config.yaml
n_layer: 20
beta1: 0.95
decay_shape: "linear"
dataset: "wikipedia_en"
Each number is 500 + 50 x the weight over its row's rms, rounded and kept within 0 to 999. Layers, rows and columns count from 0. Numbers have three digits each. The size before them is the row's rms in percent of the matrix's.

# layer 3 attention key, 128x128, rms 0.0743, rows 0-99, columns 0-63
118:428462544424548490536506474487504511464448508448532410500509534456475522519523482521597493533545559565488564467602513557428577523411470536503486545421522459552358518479501500480425486527594560
112:443440513544523504519592483447510587426432505542504492433549439457534524516501460493546409481527397472486510487464451460558534492491514547577529532450501484500394489483538509518519512445539500
119:507555524452484455411576575563460368479432505504577467429532502417461435485595512500415522566552529447543495544451544502497534581509534449500513515517490492459416583528528503545409574494512437
106:484512506560535541463433504568528505581507513527567473463423434474481507483489524523512522381495460588529476500554573480515529498517486505635365407575553474447520447576369537559526378522444453
115:471522533516478526606470422501653530555504388441443459661525517462443533523463520564538487486488522500482506430605452565485607480431471519475422484473506550478429535474448511447497408458457483
111:529532457562638452562514510599570458493553532487415499553426446507502520498468607468438489539542471543511468476494539486596572511422505507631522522506510522455402505483533523524515450455404455
110:545431514450563516460495529480440453472525544478452539436517472526498586482491565538586565503513550473511587436463525429482502455471478446494451521525565437381523483485516506479535477469555463
118:525403529474516611403533469452454553501536497583417484500494509583519507497465668470517474500456513488533576518524455454565498568522440520616477506495491545594542525469556537582526457547581522
095:469533538414402489526526504457407490459475446512519521543497536455455542501551489460520444539529523534436485419498497514392465505542564436416622491454479455492482472524447592442458596541505548
121:603464410459482483589479526404417545502512520528470482509376475483443504567504532540444523490441614499515496424588552505455484454499529477491462427554522457553574487485526498507577470654569541
114:529462573496705490486463515547467532581431530514416515476439457547587435523403512557504439466487459651500535529468503545525527519513454549525453479536516531497551562499510607482524530531547524
109:470458468470452415548478613599495502506471545509565501461537436500567466456599603495461427413496486466420502461448480440575556504586507517557431424503532496436453454497557565486446537433446515
097:436474498487575430620494490441404524501544632509600536490484589585491539501500509516494493524507425502462510504494475551588614535511506489494533532497517495472513463602514503553427468581441496
105:533498470512518508515465525439381464476607503538567478421490487598404466578445532563526523556530559506486397566428522518514485483552506533455554454484564468473367544514524535536476608476496428
105:487543439536525510467508586602526506543490514457546561512478453479571461480555498528550528416521442504552438462469478489452444501415488560556538563502480526531549469418427410561451442497455470
112:505553542497230435531489482502583512407497473474500473504512476482507455473534554527458501466492458420459529454531486515580514526448497501458589600519530469505538485454471594497480529447479496
115:471530532559262466535520415502502557398500514494596486463482514491469476536510505493499491529454529452531454501469439531531522504483476443539540514518484525482530421472423566455501514496566468
109:482513544540486412506457471386447548491476430514485528542509480521464538438597559480477490486568511484573538472401605427511492501550560557543559415455514461557561500472578431536487440544435538
111:588520495427459450509493417476518539390558490534534516613518547587477570506467490512517513477502484360538522458482472527486527535538505475447608503438496480559501437538510407461523536482441550
117:555477512498532512493533454502442560507392480483516567547488556403511480453421461511543462439501414420512612477495532512400436518481528470458511577448518531492505416474495472480590545540554475
097:554469504508555492539560505429518449694461556404427540408513455483520578471464492451507517580523449600526575535498582413533561516440520479487436518478424513489480508524519434521465460512537546
117:471505526593547424514503499647476512542520552460560511500471496460500493502580469513560471565568476552483424478503525514636530513552445549510514394503520555463459522609459519465488500510527525
121:521538463515495494370498525428560450491460485562554445542463543463489533498482390496514623613491572589571515469476553439442527504538433481454494490535481488556514507527475495422676501502582485
110:518470427391436553438468478499514456528595502501431521452584542535510533565435559439411499472439530397462465519454540480493512501464518381404403586433525486497500481472496453522544477537428436
098:520563468409434457541471488448501495471458494486468412546507497530464491524358544513468491452597572602549476507479453550474554403575557507499421460477547449529573549410650539548522514443499490
104:497461501576402421607564515468551525397541558498505598502531499473466468509511543523485505477420525383520434490510606509458454505498389498531610419481429496475482522509540471472500481451494553
102:456519614580492483505423475416570465605440505498610587515479568532437440504477506486489542611427560454511499463549456489439470487548481453488430483468473488562562439510486522609448513522446460
122:516531514466518344527525517483592485451559531534531457641446529540443533499509470580461510520501528513574528478517463522454536481533510449585494523506530493464482431478493572445577443485526523
117:539632587586509458488482545466406555518491488480530464483466423492406538479490571512504562591489374543542429493544505554511469490507563519593534414543567480474457455514428496478415519583528591
103:553537423477523431499498506443468515496565587498589534483463450504446528579448571467551555445462489463552444519520499582561479522445517506539528477493471531521406455549586419477538564527473515
119:522551486600488566470526461531524590474494466560379521495426500552514450543485550459456460417526440447474477499507506577539425472544562486490609512455493510509506576444465522396385499511384445
111:492437502489520559473457498524450542471496546439511476532433494486497545567340560512504454552562405473510511462590545579467546428522502625507520504523561561463480523512493570512541547453538502
099:504519376578509464528452486568568444589472555445446549525437389527445599555451510502540538439479417538549478504524467430454505530531499508588559510612511469548439507489555505522566467484512492
103:499448462506479580457523470451510491473550516573376578435630485528572532524501510470492513518441581500538556493505420464464522481541536509389519444472440478566459450459492483540526616599491458
109:498547498448460546466477502488435481420522480497530467464654493466554505580583487488524454567488458451482502502501534481508504568541495487507439550492430489493584538529598481546485535459463474
102:498446532583508562485523494491535474508531523498425424472459521575510453513437466522461499488501469518552536525490562596469596517537431446466429442560486518476419554451574427491515567490535501
085:580518536605520519511566434489528557524449445475604447511524518510538466519573526555405516534461572513466616513407487506492517426520432517449497503344504488415623444533450451428526480496536498
072:541493506509542577398495460543432537473454385494520427493465479404430599508554512570431497424479590563558551554649529538552614474527452499472493494422514490444501547563509519493517493503527455
089:543471503493552504452506535436530432496531489532474399511535508451513510497438499535511490502561558549443451489498534517498524363502560368590476497525365513466432583514499534538447501553441392
089:432537499407510508434541599457560456443562458559398547498518510451565556519465503497476460469423467415500490444473595487424484480478518543524530475528487538487496549522506392438369486489555554
118:474617539503281468449517528495428537380467498495416466488570502544496531436541498488555483510492470430475466516495551484526472506470498410479514580424530568430477487473520467501437579546475492
094:436379514588514535522478547492501487520502538554464578463495434582529405482519493462537496509501390501539384531495463467441529513489497475605469505567564543417544450475386459447500528422540453
089:422517410434498539521526537458503466474487582479534521556435441456527523408433519516439470605371499511471376494528439391489521447496524562577423497461519524465434522564443476435490483515555493
107:466523526490435573477531459471454537434499499446482592469628603493580538494633467384474415473493495347517496451496493463495462477518462463441588601488492479505543461447564488552462601481533505
105:531609437452477530516564536460441490496509478510526498509522531494593501421481490530437548487411520502342465529460576365448443555474422415467429406445516500451530508588547429455460548494591465
082:482504526594494513626555528450576579477613449459594529517554487450503494504570439456427445478431545568506584495606499524460470520514410499489509499439468416608473527483466531541543512563527412
083:466439513452539533535462478460548461462499462524514503396486543557456439511512470622481516526503584479478550527496539432456509503554565487478510582439463436547578411513440525508519478578394492
072:471517491374550516448441481519490513512416551532479569580420414523454598497449559480528495523568434536503510592598552436469499454505419456550506565513433487377479517441497475508547520466528396
110:549422497529537541514493580535530510529528507600504472492423472524386570553509594517480538433542506543476408459650492465427564513463513499445526553602463590500450550541433590466559455393451506
101:494544603404489534470474500532491459487477575487492586585479490542459487408562523449503447447532482459485540535470457584417474485528528492414525485490535462475466487529536447507392486396547489
116:525489554587540528491428529474520478459484474519578526503507607522493520453516466517531406450493525478547466476553484520569441435454458560605584479458614509474532513506446516509488474488570505
106:459563500342460468472483454503429524439513600527494494484559475513542543444473464507464431523522481473647487440390431477571434561479547500545485495451509517436479523545490502484518384513400547
109:534450486407579536438601548545499556498547507477457511504537406510504524523512495533544414584514478494561551512581509481498554532542474541450547526343466498462445512524424581456536513515472488
117:508519484467696606496490467599502516555513503513459518528517428488455476519515481441505480570534510491506514557510449485418565555461503408506453535477438466630523605456541496561545475503520438
093:522451557495444447514485515534500486457497609545524460505487443485500507465507503529522490442489521423438547465506560547523432566520529517578515455521474551440366434475409553502477547540479510
086:434542505616507453604397518517489473474416437547456512449434451445558390513514392464458507520477533562641480496423419502472533530457497570401524475496479512489472473446434553513472530477512567
109:475480520514382569512413491498450383539461563533471627475558474542559416539491475448478521496502611507489580488501410490435510506500486354506431511574414447515478526545526486575538492511509546
107:512484491450490511439453487471520483534488540542395520484552501475427543607517598430470531582548532505456491501455531381458612528510434460514518454522486547507531596441575541526497491568555497
096:570507450470549543669495528466507479482463378506455485520480462579494551514476452537558528543534495436461446501387503468479603479538497531567556472427481582512492543488545429558521573492390461
075:470463545478501492454470481576515607530516488491571511580565475515443489561465534506598604523565424562549451496431536513464458496411531501449585467466518529451540513469516411484538537440527515
098:569524463403467438508589455430466538567480583506515376529524499519548391513501506470541471557455565476502496457479462520521529528491522525490479519479436535608455454482427571551466403551528539
098:487535552511462558435502526488578407456484461512479527426555522581573478474576508528433498520514494552504561560429507497483491520510496442541427439450493444457550510486573527491544458502598492
106:604485525436517512395581484515498407439541586526587514452475453473577535498581528537526486512524497551547598487595459495501427476634475448390462588475522428488545457528470519495488549442458494
085:521524450484517529507546514499524507531504510453579474399515440510476533441510509509518458523493420471402492493548533645517605516507443589460431455456528608501544522503512511566505473514539470
082:413609552471501493553496379509471476524427394506458441536509502502485512474533469506582521462472469487509481473575522609557488475442586494541477471463463528440510525457480462549434493515456618
089:593568524508541503492461585493444462461533503457473491502528506532410398343474307427486494590507527542495522521474484450546526502554490499505502504523480515520436527488530488525483465538423473
074:538575516492497531582536582486543487508569447494451488514496470605573517590486426544493460438477496521502489554488506515505535540535503555493505537459533474499497469440509384526535476436561460
093:560411487508467525473486552485488554564518588475490493500582402520510554343481501591421555434502518533456591473562368524587560551519560474507438457435520574551546514550548515623527528495568401
070:567542381521454531496382626491584393501535480549422461481546531481490492497506465568538435523566471554443484551508517521548526504454579444609584499455457567520479449482506412443516502519501458
087:533450496567557569482488528521527408471507443561463466526545558468451569497552387508519516346424433570443514469504543483497559381417503486515544501514464512434555408408474521474540480498498536
080:510494503510488436492530548521453487405445599511477435425513509463603398393476378579462521491551450481548503431514482460485488556553508412493472532459514477487536451489464511471567514469542612
077:397498515464423427581328434557423432459475436509405504464481537523465495553550468480557511473547498505506433521574572565571560597433534621528489473531454488472528498452551483531571513457489396
096:423551488450481571550474570558550499485562457525512499477503422665559496506521451528469489533483495474458463603374605512412494475521518509534495456528524459502533549543447444497487529507487567
103:370482631499491497488515532611562567494439472542487526562509544456585534484436592428583592538507540499516505542511563490488566434423447484529594481520513481536505486539485499462486474516403555
115:356478510497470455482519553511591564460383385489450522524467524533513504518524551450538505554542503443502424515540538488534514484545486562570531466464569579492504479459537607532540576479499547
086:465404474483485553499396559523503485422524669619504516433501416550500537457455543501544541487569573509483566544496559406540463549566389478550468389504512527549505576497506457476442544536536491
097:459437500482516545503517584440507533491605478536506560470453504474481550515534600460485604462508588525538505580573551465426450560486432518488514478475451520433449490400556571444527497470620511
072:551554510440486520539447530430465358469537545455460517431526463508477445499473432464578484474489502440492528470532614508534539344526579488516491537552475414561493469440529592524481439501377424
097:623468503480495512457409531537488438539489426547523550524501488528481538658548488597466478407452469558549547539523425530576480510470524493479484544468492521480496442416501464479522456548498480
122:577461466510526614505578410393472519496647482547463553537464573489486448578516372485488490428472642485453504534488508474516464470512557440418464497452380541536531563549525470525531566529510498
084:365456437476515459556452523467561519515506559548514530557529507539518591515528496531474506544536558504564462506642465479475444510494442532508446496506551539468540530463469509472432483493400488
102:347467471453516439489540423442457539425473595448487521520502556432476477460481482525531595577471502448517469447496560401499525416501548523532503534464562552508460571522478542554532511489487559
091:532488574581473566489369523457549513496514553613484414440538467608473489488514511556406512480535473603489584521459456460564555545475433504451444522538496488464537453444535496419527460536551522
077:468491536546472498473379603449522623457445558546470508479568479503472517404432504577534514430483457551511427425471481463584479564412463479506508494525463491446535451444530458427499465441427550
080:598415526498564481494520507474484552553511553450600577490517517465450448391499526551447491519544426502486454529543518490430480557427603420454512525527504425594485604429557513527471462499529516
086:559438637544476428491530455516478455495613518433510559502462489491511534546476449438495585485512444490509500437486501522503449527514553469525467452494482572522551467543472469496470500436482468
077:570463513424453484555639574583495467521543595475527523471470540613474457497436469460404515457578546485454534514435599513479452524492448454471533484503622524540470504459499544619449486421497445
103:576450529482563525477549521458558522457533476543547569540496566471491522554493434472496611438496452551401470499444613505418449400511547483511524545351459532419437521617465445490554527505487512
084:492503550544498554543498449462464592539536477461506467514460453433505476504538443556568460519472459527572534406465429480532459495576501587487510600532531533429479493527590409541499578562451527
109:517451508526536544529484426416506513494466600545544605541422506514539522457460504507434520499451501503467479469541548484444531532496476449407530492526469457516529570672394421542471553492556463
110:594506456571478624485433559457527484525594468494548534508536447450429519530501456538424533356495547551522577583441510576480524449491516479402499543408489473440519515534510506467556532561578484
075:435616457598524512538445528473584507517477422436546477547558515467450471545545498444497522483461544434567468421576526535531536495553506569507499489480507477367547526470472573483527493470541566
085:551451456438428506502565564522445398551502645466553349472418552466499478504469525523506462490444507415460572519569489541502510558498439401442449492502532531573509526516526576471543429483476481
075:512564437431469504505600491560478478488386571447534559503510465502545510412442498572452439440435507515454488497500476540484506406565519510533440461534540495580497534559455452591508540548421427
093:504450609495555511512558388429539492538518434531494533584516485429549519519555539436432464480518510540435542500535525530467543488480576464535480540564490438440510534581445507454521452534500424
110:451542552573536500513518564500524519443486500489486394454520505478491502501434552481494627451454459516562495520493430510479529464487473544509491494553488515514515483437471567473567386515468549
101:578517466426500425502486523470481591431572428524407536495443490562508585572413536518493522522527606505538455531528507494541471476500524474547530541447529493443528577527617459552534459497464517
124:505489444506755560525533503455459505671496524506451518421507534457493553502498475506494492508524498706531509469470500488478534497517513502436423418488484552494490535519557483526486487457453490
108:516534486538409587509538424595480430593474572539545532533562512518473527488507411517550561407433501565511595507526601530538452537480517496461448583620513461486448489427467483540552462530484446
095:439526440424497483519571456475454501463493371414595574409533494385523580474564480571506481481461461424584524512491483489385507478527467545499556569472444499486482521491513372484480511445449466